python train.py --n_layer=15 --d_model=320 --n_head=2 --n_kv_head=2 --head_dim=64 --d_mlp=832 --vocab_size=8192 --activation="swiglu" --norm="rmsnorm" --norm_place="out" --norm_eps=1e-06 --positions="rope" --rope_base=20700.0 --rope_fraction=1.0 --qk_norm=true --attn_scale=0.125 --bias="none" --tie_embeddings=false --parallel_block=false --init="uniform" --init_std_qkv=0.0257 --init_std_o=0.00741 --init_std_up=0.0257 --init_std_down=0.00291 --optimizer="adamw" --lr=0.00146 --beta1=0.9 --beta2=0.98 --weight_decay=0.0 --lr_head=0.00789 --grad_clip=1.0 --warmup_steps=391 --schedule="wsd" --decay_fraction=1.0 --decay_shape="linear" --final_lr_fraction=0.0 --batch_tokens=[32768, 65536, 131072] --seq_len=512 --doc_mask=false --train_tokens=675800000 --steps=8823 --dataset="wikipedia_en"
Each number is 50 + 12 x the weight over its row's rms, rounded and kept within 0 to 99. Layers, rows and columns count from 0. The size before them is the row's rms in percent of the matrix's.

# layer 11 attention query, 128x320, rms 0.113, rows 44-63, columns 160-239
085:52 43 59 48 58 62 60 51 44 45 31 27 38 38 53 41 49 62 48 49 50 45 52 25 39 56 58 62 45 48 99 51 33 32 65 51 50 45 45 60 49 38 52 46 73 46 39 48 48 56 66 41 51 52 48 36 48 50 49 64 36 49 55 57 42 57 51 57 54 51 65 46 54 65 50 41 44 57 63 48
090:62 58 58 55 50 28 50 47 34 82 45 54 57 62 32 53 47 20 51 47 52 61 40 42 51 39 61 55 51 46 56 38 40 51 68 52 39 40 37 67 51 58 62 46 73 46 76 62 69 36 47 58 47 55 54 69 43 52 63 45 18 80 52 47 36 59 53 33 45 36 37 64 72 52 53 37 62 45 44 60
090:40 27 48 43 47 53 53 64 61 47 71 59 37 49 46 62 24 64 33 46 63 58 43 60 49 50 49 59 51 52 34 40 43 61 34 61 48 56 34 55 67 73 61 52 33 59 54 34 88 61 40 58 42 20 64 84 51 58 49 60 61 25 41 49 62 48 39 52 34 48 56 43 38 33 65 41 46 55 42 56
087:46 62 48 38 48 64 36 41 53 26 39 55 68 43 56 79 38 42 53 64 42 50 56 51 71 59 55 37 70 53 82 58 62 52 49 28 40 41 86 52 52 51 55 43 34 49 36 32 35 58 40 73 49 50 42 43 52 50 54 61 48 14 51 31 43 32 51 66 35 46 57 47 69 27 56 59 19 39 49 50
095:53 38 37 53 43 30 47 46 60 21 64 62 35 58 43 47 56 60 44 54 46 34 30 67 45 61 48 45 46 62 29 48 53 52 38 56 69 31 63 60 75 37 45 60 48 48 50 53 50 48 42 46 47 45 51 64 71 50 44 51 79 43 47 47 42 36 64 61 64 38 54 24 33 49 51 58 39 40 45 52
088:47 39 22 50 56 50 51 52 64 42 35 47 40 49 28 48 44 37 53 44 42 64 57 44 33 42 36 60 45 61 30 63 41 58 46 34 55 49 83 54 58 39 69 47 72 62 48 70 52 48 50 61 35 33 47 40 46 50 60 55 49 57 60 64 48 62 39 64 34 41 55 67 47 61 35 39 63 49 42 59
089:65 67 28 69 45 47 67 42 49 57 52 57 61 63 70 51 63 39 34 49 39 56 30 39 64 54 45 43 65 33 32 40 43 28 46 37 47 56 48 79 42 66 47 47 49 58 37 71 47 69 73 53 62 68 51 77 45 55 43 38 52 76 53 53 52 57 56 57 43 48 52 51 68 54 61 64 31 51 49 51
086:56 62 64 28 46 61 64 44 40 26 52 42 34 63 43 50 88 62 47 53 57 54 53 44 34 55 57 74 31 39 56 58 53 52 56 47 65 57 24 43 28 42 39 50 64 74 38 49 52 42 47 15 46 46 65 47 41 59 44 65 47 36 55 69 49 66 62 59 63 49 43 75 42 52 37 50 49 54 49 51
092:52 39 45 75 52 66 64 64 70 77 49 31 64 54 37 53 42 44 52 23 45 66 48 36 25 32 68 39 55 46 55 45 55 24 48 65 42 65 30 64 48 65 57 50 64 49 33 68 58 54 46 53 36 42 47 46 43 41 50 53 40 33 42 40 60 61 45 59 42 32 58 63 62 55 35 51 30 52 52 43
088:66 52 42 58 34 59 60 61 46 40 25 47 52 53 59 57 53 68 51 63 48 53 60 33 32 36 55 38 51 59 59 18 61 56 68 64 49 29 49 57 75 46 68 44 36 45 46 55 56 47 65 47 46 25 51 44 40 46 50 54 46 71 46 60 45 68 46 63 50 67 59 54 25 67 50 35 48 53 51 62
089:61 41 62 84 27 58 34 71 63 73 70 51 43 39 68 31 48 50 55 69 55 52 70 50 48 56 21 29 39 46 43 57 39 59 45 69 40 46 53 47 41 42 50 54 38 35 38 50 47 61 57 51 50 54 49 36 44 53 61 40 44 59 56 57 53 43 53 24 47 27 38 26 51 65 42 54 59 58 50 39
093:43 66 49 24 36 47 38 42 41 96 41 57 51 45 52 36 51 55 50 51 49 45 46 40 60 45 29 39 43 68 76 58 54 49 51 52 47 31 44 42 37 53 61 49 44 48 86 71 70 47 51 41 61 40 45 70 33 37 49 44 49 55 52 34 45 33 64 52 43 59 54 61 43 49 50 40 47 41 57 58
088:50 64 46 34 55 46 55 53 35 93 48 51 48 60 48 44 45 32 46 52 80 56 62 68 64 44 43 46 36 50 59 65 55 54 65 62 38 58 95 50 55 54 75 37 48 52 52 52 42 49 37 62 40 76 45 27 51 48 39 51 60 38 51 48 49 45 33 57 54 40 60 74 53 49 45 56 40 55 42 39
091:43 39 49 44 47 80 35 51 47 47 37 54 40 40 41 64 55 48 54 53 51 70 63 33 53 46 47 44 49 38 62 51 61 61 55 55 46 26 37 32 37 50 52 48 23 49 56 52 34 48 57 66 49 57 40 25 48 47 54 52 59 69 59 54 63 40 40 43 50 59 49 41 38 46 48 42 63 56 42 35
091:62 56 66 37 55 45 52 47 25 48 49 73 46 40 70 40 49 47 43 66 81 44 58 57 61 63 60 55 56 63 35 77 41 65 48 54 45 66 61 42 59 29 53 45 54 36 60 34 62 42 52 81 52 33 45 68 52 28 58 65 54 60 42 57 45 46 43 57 60 60 51 87 39 53 45 37 32 50 47 40
089:54 40 28 64 66 52 57 45 53 46 33 35 53 44 69 39 66 46 69 42 41 48 29 37 29 57 40 52 57 55 83 35 48 28 50 50 65 48 15 35 43 49 62 50 46 47 49 41 20 59 61 19 45 45 54 34 25 55 35 48 51 59 66 49 58 60 67 38 61 49 47 57 58 59 43 32 44 83 54 60
093:45 27 52 41 47 55 54 51 57 72 59 43 43 70 58 58 45 83 49 41 35 58 62 47 79 65 56 36 51 29 37 43 51 62 32 49 65 46 00 60 53 67 35 40 33 36 52 42 59 56 66 56 49 51 35 63 43 72 35 45 50 44 43 59 57 40 51 52 38 62 53 52 47 48 40 43 39 42 57 60
092:35 41 53 78 53 44 57 48 55 55 46 53 42 56 35 26 56 53 49 53 55 45 47 40 22 70 30 48 71 32 48 41 57 53 72 47 35 48 56 63 48 52 42 33 53 39 74 51 45 48 47 55 57 40 42 39 30 58 54 48 52 74 56 48 51 27 31 55 57 40 63 54 55 51 51 38 44 65 57 75
089:49 39 28 40 46 22 68 49 43 51 37 50 60 70 39 59 75 42 39 34 50 38 35 79 55 47 55 42 42 45 44 38 48 39 50 58 46 59 54 56 40 30 44 50 42 65 60 26 32 47 60 30 51 55 75 32 63 43 39 47 45 50 53 49 57 48 59 44 50 65 44 47 53 67 47 70 58 53 61 29
089:44 34 70 66 65 61 62 39 40 48 52 45 61 67 65 47 35 28 49 40 68 29 59 59 55 46 39 55 72 55 21 39 57 46 37 46 67 29 52 43 47 60 55 74 45 51 55 41 50 63 42 67 45 52 64 73 64 33 61 58 59 40 43 57 55 39 61 36 60 57 36 49 49 67 55 53 54 51 50 42
# layer 11 attention key, 128x320, rms 0.0908, rows 44-63, columns 160-239
062:45 53 12 49 68 61 37 45 61 21 57 55 43 29 30 61 52 49 51 45 42 68 52 54 47 47 46 53 53 60 81 57 38 62 56 63 71 43 34 37 53 29 65 56 43 56 44 49 70 73 60 38 54 54 79 37 38 32 42 44 53 36 47 40 62 56 77 50 37 58 51 57 63 45 51 54 42 43 55 46
062:60 43 58 50 72 57 59 60 61 58 71 63 62 51 67 35 44 50 54 47 57 66 55 63 56 60 43 40 30 29 46 55 63 43 33 67 70 45 61 54 64 48 63 52 52 60 44 33 47 50 48 72 57 50 54 54 56 48 51 54 61 42 39 27 34 46 48 48 27 48 54 79 56 71 46 48 27 57 38 36
079:49 43 71 52 33 26 38 43 50 90 50 46 47 77 48 52 51 49 43 57 50 52 59 63 61 64 35 47 54 48 37 58 63 35 48 59 20 45 48 53 45 47 40 39 45 35 45 61 35 46 53 21 60 60 38 30 64 50 60 46 43 68 51 53 45 42 41 54 60 43 49 52 29 66 33 61 63 53 59 48
066:50 52 52 61 59 66 61 32 72 47 40 62 50 47 48 58 53 69 55 53 14 57 48 57 54 39 47 44 47 58 54 48 24 53 69 34 63 53 51 76 61 41 64 61 49 34 44 48 38 52 67 26 72 38 53 26 34 50 51 42 52 41 53 75 44 51 62 34 44 47 66 39 38 47 39 59 49 58 58 34
082:45 38 47 66 37 52 50 62 46 60 57 43 49 41 55 36 59 58 55 36 45 45 59 42 18 69 51 38 47 37 37 43 48 54 73 50 44 66 29 34 43 46 46 35 42 70 55 53 48 32 55 63 51 47 43 50 47 59 52 69 51 60 34 71 44 53 59 69 46 42 46 42 32 67 36 47 63 53 54 38
089:67 50 27 59 57 50 56 41 52 23 44 55 45 48 53 45 65 56 39 47 53 55 69 42 54 41 49 56 56 44 40 52 41 86 65 44 45 38 89 57 50 18 72 38 63 54 32 56 62 69 61 68 40 61 57 38 46 64 55 64 61 48 47 66 53 69 43 44 48 51 58 58 31 42 35 59 57 31 45 56
101:35 47 49 42 56 61 44 57 38 83 43 47 37 55 50 43 42 46 58 56 60 43 32 34 57 75 30 45 58 29 44 35 45 26 61 37 57 63 07 28 47 61 45 58 32 47 43 68 36 43 54 50 49 58 29 58 55 48 70 44 47 60 59 50 25 36 39 46 51 52 50 35 51 53 49 62 59 52 47 60
110:45 54 56 61 51 65 53 43 54 35 54 58 38 51 52 51 96 63 55 59 31 47 61 26 39 50 47 62 57 37 48 58 52 84 65 45 54 31 36 50 51 45 52 42 61 42 52 45 71 53 62 30 50 35 52 52 42 48 50 46 63 41 61 58 49 50 60 71 65 56 48 46 53 46 53 48 49 37 59 49
096:44 38 38 57 43 61 64 29 69 79 53 51 53 64 54 55 27 37 47 58 49 57 36 38 52 41 45 65 63 48 39 68 53 14 46 49 67 56 16 43 45 67 70 56 52 46 35 54 50 60 59 31 52 56 48 56 59 48 51 48 53 46 58 44 62 54 37 37 49 50 64 45 69 65 52 31 49 60 51 56
099:66 40 62 46 41 41 49 51 55 14 44 69 53 52 43 38 08 57 55 58 62 64 49 31 55 55 21 48 40 44 56 24 63 65 60 38 59 54 53 40 68 41 57 39 55 42 23 44 70 50 24 61 54 61 52 74 46 55 42 47 45 50 39 58 29 63 54 60 35 48 54 55 44 60 65 59 52 24 45 43
110:35 42 44 56 53 52 47 56 86 56 55 38 43 57 51 50 28 50 58 39 43 56 48 62 46 76 41 27 47 39 37 49 58 21 34 62 68 41 40 44 48 61 37 50 30 63 09 32 33 56 60 59 58 44 62 16 47 51 50 69 51 55 58 43 42 32 47 62 51 43 47 60 50 74 52 36 47 90 57 42
116:55 77 52 39 42 53 32 42 26 88 45 45 34 60 45 53 59 64 59 64 38 55 51 43 48 54 38 51 44 57 80 55 49 61 48 61 40 60 62 71 46 51 53 55 54 56 99 53 74 44 41 30 52 36 43 68 45 49 54 63 40 50 40 59 55 37 63 55 49 51 54 45 51 42 44 58 52 72 38 56
110:54 44 39 40 54 57 64 49 37 99 53 56 59 61 50 65 50 30 43 59 82 70 58 67 82 42 50 49 56 35 38 40 66 50 70 57 51 73 99 66 39 70 63 51 47 31 65 39 54 62 49 48 53 71 50 41 53 53 43 30 44 47 32 48 54 53 46 31 52 48 45 50 63 49 57 70 59 24 53 36
114:55 59 41 44 50 59 36 37 50 69 37 46 43 39 55 49 54 35 56 41 49 73 49 34 58 72 46 34 57 23 49 36 65 76 44 48 66 46 21 23 60 63 55 59 41 37 61 33 44 49 54 84 40 56 45 47 49 49 42 42 37 50 49 49 54 48 42 41 42 49 41 61 55 20 57 38 43 60 67 46
115:49 57 56 50 26 52 47 46 45 96 52 55 53 44 62 51 32 47 47 61 78 42 69 53 61 42 37 35 58 60 41 65 40 65 54 43 37 49 69 56 44 57 49 42 54 17 81 55 61 51 50 74 53 36 55 52 57 44 46 60 49 52 55 56 31 54 48 55 58 56 53 49 28 63 48 42 64 13 52 56
119:52 44 41 48 65 60 58 55 62 47 45 35 57 48 42 41 58 57 68 54 16 48 30 41 14 48 56 62 58 33 79 49 41 23 44 46 52 38 00 30 49 51 64 43 63 45 54 39 42 59 62 31 46 50 56 34 47 44 54 50 62 40 65 48 49 54 60 57 51 50 49 56 54 47 52 32 28 69 44 54
116:48 47 67 41 45 49 31 56 67 68 45 57 32 63 31 60 56 76 55 60 51 40 49 45 56 73 33 53 56 27 44 67 32 46 36 54 47 36 00 21 45 60 35 45 44 37 40 40 54 49 65 33 44 36 45 63 58 61 35 45 55 53 61 44 57 42 60 60 66 49 41 43 33 43 48 16 56 72 47 53
107:54 39 41 55 42 60 49 33 48 42 41 38 37 62 57 53 51 60 44 43 42 56 50 33 33 64 40 41 55 30 62 17 27 41 64 57 66 55 44 55 49 47 28 58 51 13 56 40 57 42 39 55 59 62 54 42 62 60 53 61 36 52 67 41 26 43 45 56 58 51 37 53 31 49 53 34 51 42 49 54
099:53 51 28 52 55 51 53 57 36 52 56 48 52 70 55 47 71 57 64 58 50 58 58 51 48 38 35 53 45 30 53 31 62 78 64 44 41 58 20 43 36 41 52 39 30 64 56 48 40 51 65 36 54 35 40 24 46 57 57 51 56 56 42 56 49 55 57 51 67 47 45 21 49 34 39 70 49 45 38 52
113:38 48 52 50 56 65 63 57 54 48 59 45 57 59 46 33 23 36 52 55 55 44 49 46 41 39 51 45 50 42 36 48 57 37 50 41 50 45 53 46 65 56 48 41 30 53 55 49 39 56 66 88 40 59 49 35 60 49 51 45 66 33 63 55 54 40 49 34 57 53 33 38 67 60 48 43 48 62 40 45
# layer 11 attention value, 128x320, rms 0.104, rows 0-23, columns 160-239
105:73 28 68 43 86 48 58 71 41 43 44 46 42 52 70 67 45 56 52 41 43 54 43 46 54 58 43 49 28 46 62 38 53 60 48 47 44 72 55 49 53 46 53 67 70 58 44 42 43 68 61 61 54 56 51 64 39 50 49 40 47 41 53 27 48 73 33 26 55 59 59 70 59 61 68 56 35 57 44 44
101:56 46 78 57 51 68 40 67 31 43 49 41 45 57 87 52 61 39 50 59 49 58 35 56 52 48 40 65 66 32 50 42 58 37 38 41 54 55 32 56 52 52 64 66 63 53 43 42 59 61 57 53 62 45 51 36 56 24 69 51 53 45 44 56 63 38 48 30 62 59 59 73 71 64 52 60 34 42 39 68
076:69 60 45 39 42 40 61 31 40 35 26 50 27 35 67 45 54 41 42 77 35 59 54 54 59 61 56 53 40 42 63 59 29 39 42 45 85 56 72 59 40 39 50 58 44 61 47 36 52 70 51 43 53 65 50 62 40 35 47 43 47 61 65 61 59 83 35 49 61 56 62 73 50 45 44 65 24 66 55 52
095:52 51 37 54 49 55 44 52 42 42 60 47 49 41 59 41 55 44 45 32 48 53 38 49 59 69 59 60 48 62 60 28 45 56 72 58 66 59 35 50 57 47 53 62 56 48 30 64 56 73 41 55 47 54 61 60 52 40 69 35 62 60 68 68 59 45 52 72 49 56 52 70 43 57 41 58 56 57 86 31
103:67 35 48 78 66 60 39 47 45 43 55 69 59 53 50 88 49 42 66 40 69 47 33 40 65 43 62 41 72 62 48 66 49 40 32 53 34 62 46 55 55 60 56 59 68 37 47 58 44 49 60 49 34 50 62 56 63 38 13 38 40 36 61 50 31 53 54 17 45 62 48 58 42 69 62 68 51 63 39 59
096:47 51 19 55 39 56 52 32 48 32 36 30 63 42 44 40 46 52 46 38 31 62 60 49 42 52 61 42 56 64 66 44 50 33 56 72 77 42 54 41 47 61 68 59 55 56 38 45 65 49 56 51 41 60 37 57 38 58 84 66 41 66 50 46 49 60 56 71 54 50 52 77 32 59 44 43 41 53 44 52
097:31 48 70 45 46 68 52 39 55 54 48 50 30 58 66 51 55 25 55 57 54 36 44 48 59 49 50 45 20 43 61 61 33 40 55 59 30 64 46 77 55 58 52 37 49 38 37 53 46 69 53 25 59 47 58 56 31 59 29 36 58 56 66 39 63 58 39 54 50 62 71 36 43 48 55 41 88 65 54 42
094:68 35 70 63 42 25 53 67 58 62 47 45 64 50 84 34 49 51 37 33 38 53 75 58 48 40 15 42 39 54 50 51 60 32 36 55 37 44 43 36 65 44 49 49 72 41 40 50 44 59 66 43 51 73 43 53 55 40 63 51 51 41 56 31 38 69 61 48 51 38 54 52 42 40 48 44 26 54 41 73
100:37 61 29 63 27 58 58 62 62 59 49 47 71 57 32 42 57 48 51 54 55 63 60 40 44 36 59 59 48 64 42 42 53 38 38 85 49 34 62 39 28 67 82 51 55 48 42 44 39 56 53 54 43 54 63 57 61 40 75 59 36 53 53 67 45 56 47 61 44 59 55 60 52 55 49 27 49 53 42 41
096:44 48 44 57 50 75 58 51 42 46 46 61 55 54 38 59 42 47 69 72 64 53 32 44 40 61 60 44 46 55 45 55 36 57 70 53 57 41 54 51 47 41 58 53 44 60 61 47 41 70 42 44 35 41 58 33 68 52 61 49 58 43 49 42 57 52 25 22 68 65 56 47 60 52 46 38 47 50 30 33
092:37 56 65 44 46 59 33 26 49 62 55 60 45 51 39 60 48 48 56 50 63 59 39 54 61 52 45 60 34 40 34 61 38 65 44 53 56 54 51 65 40 58 45 41 44 40 49 28 59 32 47 47 36 55 49 52 48 46 15 42 42 32 71 63 53 53 41 61 47 56 53 44 50 36 72 52 49 65 61 52
094:44 37 43 75 44 48 45 62 51 51 49 53 59 49 43 65 54 58 44 66 47 62 39 53 71 71 60 59 27 31 49 47 22 29 44 52 52 52 51 73 47 58 73 50 57 43 47 50 71 33 51 58 36 59 50 56 63 45 59 64 50 41 56 54 63 50 42 42 57 51 50 60 42 39 38 41 28 45 28 78
093:63 34 67 57 57 33 50 44 57 51 42 50 74 52 74 62 56 68 47 46 53 51 59 41 65 46 31 49 74 54 51 77 41 55 41 72 74 27 52 44 34 42 53 65 34 48 39 48 49 35 44 20 50 40 65 63 32 54 26 57 48 59 43 64 42 44 42 31 61 44 42 45 42 58 35 54 36 61 46 22
092:48 51 53 55 42 31 55 53 50 65 49 52 47 56 56 47 48 52 42 76 27 55 54 43 49 66 42 44 54 45 58 35 58 76 45 54 52 41 44 58 41 47 65 46 39 37 62 50 49 60 39 55 58 58 65 59 51 79 37 44 65 86 71 75 60 37 44 56 35 50 47 54 68 55 53 49 39 64 82 56
098:42 41 33 44 63 55 48 62 53 50 45 53 50 58 45 46 45 40 34 25 40 49 48 54 57 52 48 56 40 38 53 42 44 45 47 46 35 26 49 49 70 49 59 40 60 42 52 60 64 41 41 59 56 46 55 46 39 48 59 52 42 44 63 47 49 44 48 64 32 46 53 34 45 34 57 51 76 58 31 77
089:50 49 79 54 54 55 57 63 58 51 42 59 55 52 48 55 50 51 62 52 61 52 32 58 45 48 45 57 50 37 45 45 63 50 52 57 32 65 54 52 48 53 20 41 43 45 38 50 62 38 47 47 54 49 35 45 31 50 63 32 58 39 65 42 46 64 40 60 54 49 59 37 52 57 85 58 71 53 42 58
101:46 53 42 52 38 64 38 60 56 52 47 72 49 47 33 41 52 39 53 50 36 48 54 47 60 41 51 46 66 51 48 55 22 45 56 68 64 43 52 43 64 58 41 37 55 43 47 61 27 54 61 51 69 43 53 36 54 60 43 44 47 48 38 34 30 58 48 44 57 66 40 51 47 43 52 42 28 33 39 76
095:35 35 39 43 68 56 32 24 36 56 54 48 59 48 38 65 47 54 50 21 44 41 40 43 49 47 65 55 81 82 40 55 43 71 68 48 82 35 40 37 50 47 60 49 45 60 52 48 65 36 61 63 30 34 49 58 61 65 56 60 56 58 22 31 66 36 55 36 51 52 52 52 43 40 40 51 48 39 35 58
102:33 49 52 47 61 56 60 45 61 59 47 50 60 49 75 51 54 51 59 57 55 48 55 31 49 55 61 61 32 36 47 51 53 45 47 49 08 62 40 45 62 41 50 61 60 61 70 54 48 74 48 79 40 54 51 54 55 43 68 44 54 34 56 35 55 42 84 30 48 66 49 59 51 55 39 47 57 51 84 32
088:51 52 69 58 42 57 51 55 33 53 58 39 44 60 51 54 45 56 47 31 67 47 59 50 46 48 15 49 53 35 33 52 49 67 55 50 39 72 33 38 46 64 40 44 50 35 54 53 42 46 42 60 63 45 48 47 46 22 51 48 52 44 47 73 60 40 56 46 62 31 40 40 57 49 50 42 49 27 50 64
099:46 53 39 37 50 53 35 44 41 57 56 47 67 47 64 43 49 56 58 47 47 57 36 52 40 63 41 60 49 50 61 66 48 66 57 77 58 46 48 42 46 42 56 62 67 35 48 34 56 72 29 50 42 49 57 31 55 62 47 65 34 56 43 56 44 47 43 27 39 50 38 66 49 44 80 41 41 56 62 23
100:54 51 59 51 45 42 36 67 60 58 49 48 61 43 54 40 57 38 58 53 34 46 41 60 62 64 47 61 45 56 49 51 55 62 32 54 35 29 43 58 51 59 37 43 51 62 29 56 52 41 39 55 54 51 59 39 50 39 34 39 64 52 69 41 32 35 68 39 32 56 72 54 50 56 70 69 58 25 55 51
096:37 38 47 51 54 27 39 45 55 45 45 44 40 55 64 34 54 61 38 67 33 48 45 48 60 46 40 38 64 57 57 35 57 55 49 64 44 42 47 58 50 48 55 56 53 40 51 61 47 36 58 34 49 55 40 59 50 62 69 53 56 72 68 76 52 35 50 66 58 46 52 37 47 59 01 44 58 46 33 69
097:45 33 36 41 40 45 45 31 47 48 57 49 50 39 50 26 45 37 58 57 45 51 51 56 61 68 26 53 13 39 49 51 46 52 46 70 50 60 52 51 59 49 46 60 58 45 43 54 56 49 67 63 44 64 36 52 45 38 75 55 47 39 69 75 47 55 34 62 57 44 49 45 63 33 50 56 83 42 52 28
# layer 11 attention output (transposed), 128x320, rms 0.0959, rows 0-23, columns 160-239
118:51 52 51 54 48 58 58 44 47 60 19 54 47 43 62 45 00 44 55 42 43 47 61 62 51 50 50 54 53 50 36 49 52 39 53 45 46 52 40 48 54 58 56 60 52 53 58 40 56 48 38 56 46 59 49 58 52 51 42 89 47 38 48 46 46 46 50 40 45 48 57 62 40 53 54 55 41 43 63 49
105:44 74 50 27 48 45 48 44 66 61 36 53 43 50 56 45 14 59 37 47 24 46 62 55 70 46 45 33 47 50 28 59 45 63 45 56 51 50 59 71 49 74 47 19 40 45 66 47 53 49 51 48 41 54 56 61 56 48 64 79 41 71 74 44 65 41 33 54 58 68 47 56 30 41 47 47 46 42 53 58
101:51 45 51 58 52 63 59 50 51 54 16 50 61 58 64 53 00 56 45 41 48 49 53 53 51 49 48 45 50 53 48 48 59 46 63 59 45 43 43 38 53 60 58 51 53 48 52 50 46 48 39 40 45 48 49 41 51 50 55 90 59 40 53 51 50 42 45 29 33 45 53 59 44 56 55 45 58 46 48 48
111:49 46 48 44 53 57 48 51 49 78 36 45 49 46 58 48 00 40 67 44 63 51 64 59 50 51 41 36 60 49 61 69 43 41 70 50 33 38 74 40 51 56 59 39 47 46 57 67 51 60 36 54 70 42 53 50 42 42 51 83 45 48 53 55 41 37 55 35 34 39 47 56 48 43 50 34 28 44 53 55
105:48 50 48 30 56 40 49 44 52 52 56 60 50 25 67 45 18 54 46 59 39 49 75 83 59 59 56 60 42 49 54 37 36 54 61 42 50 61 74 25 55 52 62 56 25 42 53 41 73 53 39 62 56 50 55 37 36 47 56 69 47 53 49 43 71 57 57 43 52 42 38 45 53 46 51 56 61 46 63 44
124:52 55 50 56 49 63 54 46 50 56 13 51 63 56 63 55 00 45 48 49 57 48 43 65 53 47 48 45 49 49 66 53 58 46 71 47 43 41 71 44 52 56 51 55 56 60 49 53 49 56 33 50 48 47 50 50 43 53 51 92 54 43 52 48 52 52 50 36 39 48 42 60 56 58 47 59 46 50 50 48
093:50 47 51 52 55 31 48 34 51 24 51 44 67 60 56 42 44 65 63 57 51 69 71 73 70 35 47 59 39 50 27 49 54 45 68 46 58 40 78 57 69 69 63 58 47 75 47 57 20 59 45 65 70 37 50 48 52 51 54 55 48 48 51 73 78 29 75 71 55 47 58 45 50 36 47 38 32 42 58 52
095:48 56 48 62 61 72 51 69 50 13 46 54 25 50 30 63 29 48 37 62 59 35 57 45 35 65 64 67 57 48 30 63 56 49 39 44 36 65 61 60 40 51 71 34 57 46 41 53 60 66 45 60 39 42 46 50 61 48 45 62 34 60 36 55 21 44 39 58 59 44 54 49 49 47 55 52 48 64 51 49
101:48 50 47 41 55 48 63 37 43 45 37 58 55 45 60 69 16 52 58 57 49 53 37 76 79 61 53 46 46 50 78 50 40 66 65 63 14 60 87 49 46 58 26 57 64 54 51 58 60 52 22 39 59 34 53 47 43 44 49 69 64 56 43 38 69 55 50 38 45 65 46 50 42 54 56 74 44 33 71 47
094:54 46 54 28 52 23 21 36 48 59 18 64 54 39 54 40 63 56 58 70 29 51 56 67 65 52 44 53 40 50 54 35 64 80 25 54 58 53 42 67 44 22 54 32 32 77 49 43 54 43 37 41 54 61 63 51 33 51 50 46 61 40 46 47 42 49 61 69 62 58 46 36 60 49 39 63 48 36 69 47
091:53 45 54 44 59 27 64 65 37 36 72 31 44 76 58 61 40 59 44 35 24 35 49 51 45 47 47 62 62 48 64 55 35 31 60 45 41 47 48 51 58 50 35 34 62 35 65 54 55 51 61 30 42 40 46 30 45 53 39 60 51 44 47 55 73 28 65 33 48 41 45 44 35 38 70 48 55 43 45 38
095:50 49 51 24 41 54 57 38 55 38 57 46 62 45 44 54 24 61 46 40 33 45 76 51 47 52 40 51 79 52 79 46 74 55 56 48 39 62 51 34 46 43 43 41 64 62 64 42 48 52 49 36 51 50 60 36 43 49 56 64 33 57 48 60 56 33 44 53 37 45 54 50 55 48 63 53 70 44 56 56
093:50 42 52 51 42 60 53 44 27 48 60 61 44 38 47 44 82 30 62 53 58 36 46 47 41 53 56 41 45 49 32 32 42 48 47 46 41 55 48 51 51 39 33 56 54 36 76 50 59 48 58 58 60 42 47 70 48 50 48 31 41 37 48 43 47 52 54 76 50 60 57 56 42 60 47 51 67 58 48 61
088:49 47 49 58 41 78 54 51 43 41 75 52 35 47 32 36 68 33 53 41 62 51 41 36 51 30 51 61 48 53 46 48 32 38 59 67 49 43 55 35 36 65 49 61 48 38 37 57 50 51 48 41 64 37 37 54 38 51 71 40 51 47 68 62 34 63 44 63 38 46 48 87 48 53 46 31 57 45 43 56
112:49 56 49 46 40 60 51 48 50 63 32 56 51 60 69 49 00 58 47 55 49 64 51 60 42 53 44 40 57 50 59 54 68 41 48 42 35 46 55 50 62 54 53 53 43 61 39 39 35 55 41 57 55 47 52 54 48 51 58 88 36 54 49 65 56 42 61 41 35 43 54 48 56 46 46 52 59 59 43 50
099:51 59 54 35 36 56 35 51 42 49 73 43 49 72 49 56 99 36 46 43 37 45 58 22 50 43 44 67 50 51 39 39 64 58 43 51 60 42 36 69 54 44 61 44 56 51 58 50 51 51 61 67 51 60 56 44 46 50 49 17 45 54 49 51 50 47 65 80 52 56 50 42 53 46 47 55 42 43 53 49
102:53 55 53 53 63 40 61 50 62 31 72 63 49 55 32 44 84 58 33 43 73 49 57 45 25 61 52 62 49 50 49 59 66 58 44 50 36 50 65 71 49 53 27 55 36 58 49 39 50 36 51 51 54 57 32 65 49 54 45 28 45 68 47 56 64 70 38 68 60 43 44 49 49 39 56 66 65 49 59 40
093:56 65 51 64 48 52 50 48 55 58 55 41 52 48 39 28 75 34 61 53 36 36 43 79 27 58 56 44 43 49 63 43 45 42 47 29 48 59 46 53 50 48 45 49 35 28 59 50 52 41 46 42 47 52 45 58 48 53 58 34 52 50 59 57 41 54 53 69 80 50 20 33 60 50 24 43 63 52 55 73
098:51 45 49 45 34 52 41 35 63 49 43 45 25 49 45 65 56 69 70 57 18 52 41 65 63 52 51 52 52 51 56 55 49 57 54 37 48 43 78 40 53 59 69 54 51 44 45 41 28 42 57 31 58 63 53 52 42 51 54 46 35 57 40 49 50 76 26 62 50 46 25 61 82 28 46 38 42 48 56 41
103:48 46 51 42 56 48 40 58 57 61 85 56 41 44 33 53 99 53 56 57 53 42 33 32 35 53 43 57 58 52 47 48 50 47 28 39 52 41 52 62 43 40 53 52 35 50 51 61 47 51 70 50 57 56 58 59 57 52 51 08 41 65 55 50 28 49 43 59 48 51 55 40 45 51 49 49 52 61 48 47
111:45 55 46 47 49 44 63 43 50 60 63 56 46 41 62 56 00 56 54 58 60 39 39 71 57 42 34 43 39 50 80 56 45 62 67 47 33 50 78 42 58 50 22 43 49 58 38 56 59 43 45 45 46 38 67 63 51 44 54 78 43 45 54 48 57 68 59 48 51 67 42 52 58 50 67 47 52 46 70 47
101:47 48 47 54 47 68 48 70 53 32 57 60 32 77 62 46 38 31 46 49 49 66 66 56 50 41 66 39 36 50 46 59 41 32 47 54 66 62 63 47 61 48 35 64 48 44 65 49 60 46 75 54 52 61 51 72 48 46 53 61 26 78 28 44 47 42 46 70 47 41 47 47 54 32 68 43 49 69 51 40
093:51 64 47 51 55 71 48 52 44 50 52 63 46 48 36 74 74 58 45 32 69 47 44 68 46 48 50 48 56 52 34 63 63 37 39 52 41 57 37 52 37 59 67 47 29 32 62 44 37 60 55 53 52 45 41 44 43 51 60 24 67 32 60 60 42 44 53 50 65 52 54 66 50 33 53 61 40 54 52 67
093:48 37 52 67 46 34 72 62 56 59 86 46 63 46 71 75 49 62 42 68 65 63 64 45 60 35 32 58 69 49 84 54 44 43 60 54 64 56 67 56 42 45 63 44 47 71 40 71 32 62 66 50 64 58 60 47 61 51 54 46 54 62 55 37 55 53 64 37 24 45 52 40 39 75 63 65 31 47 59 33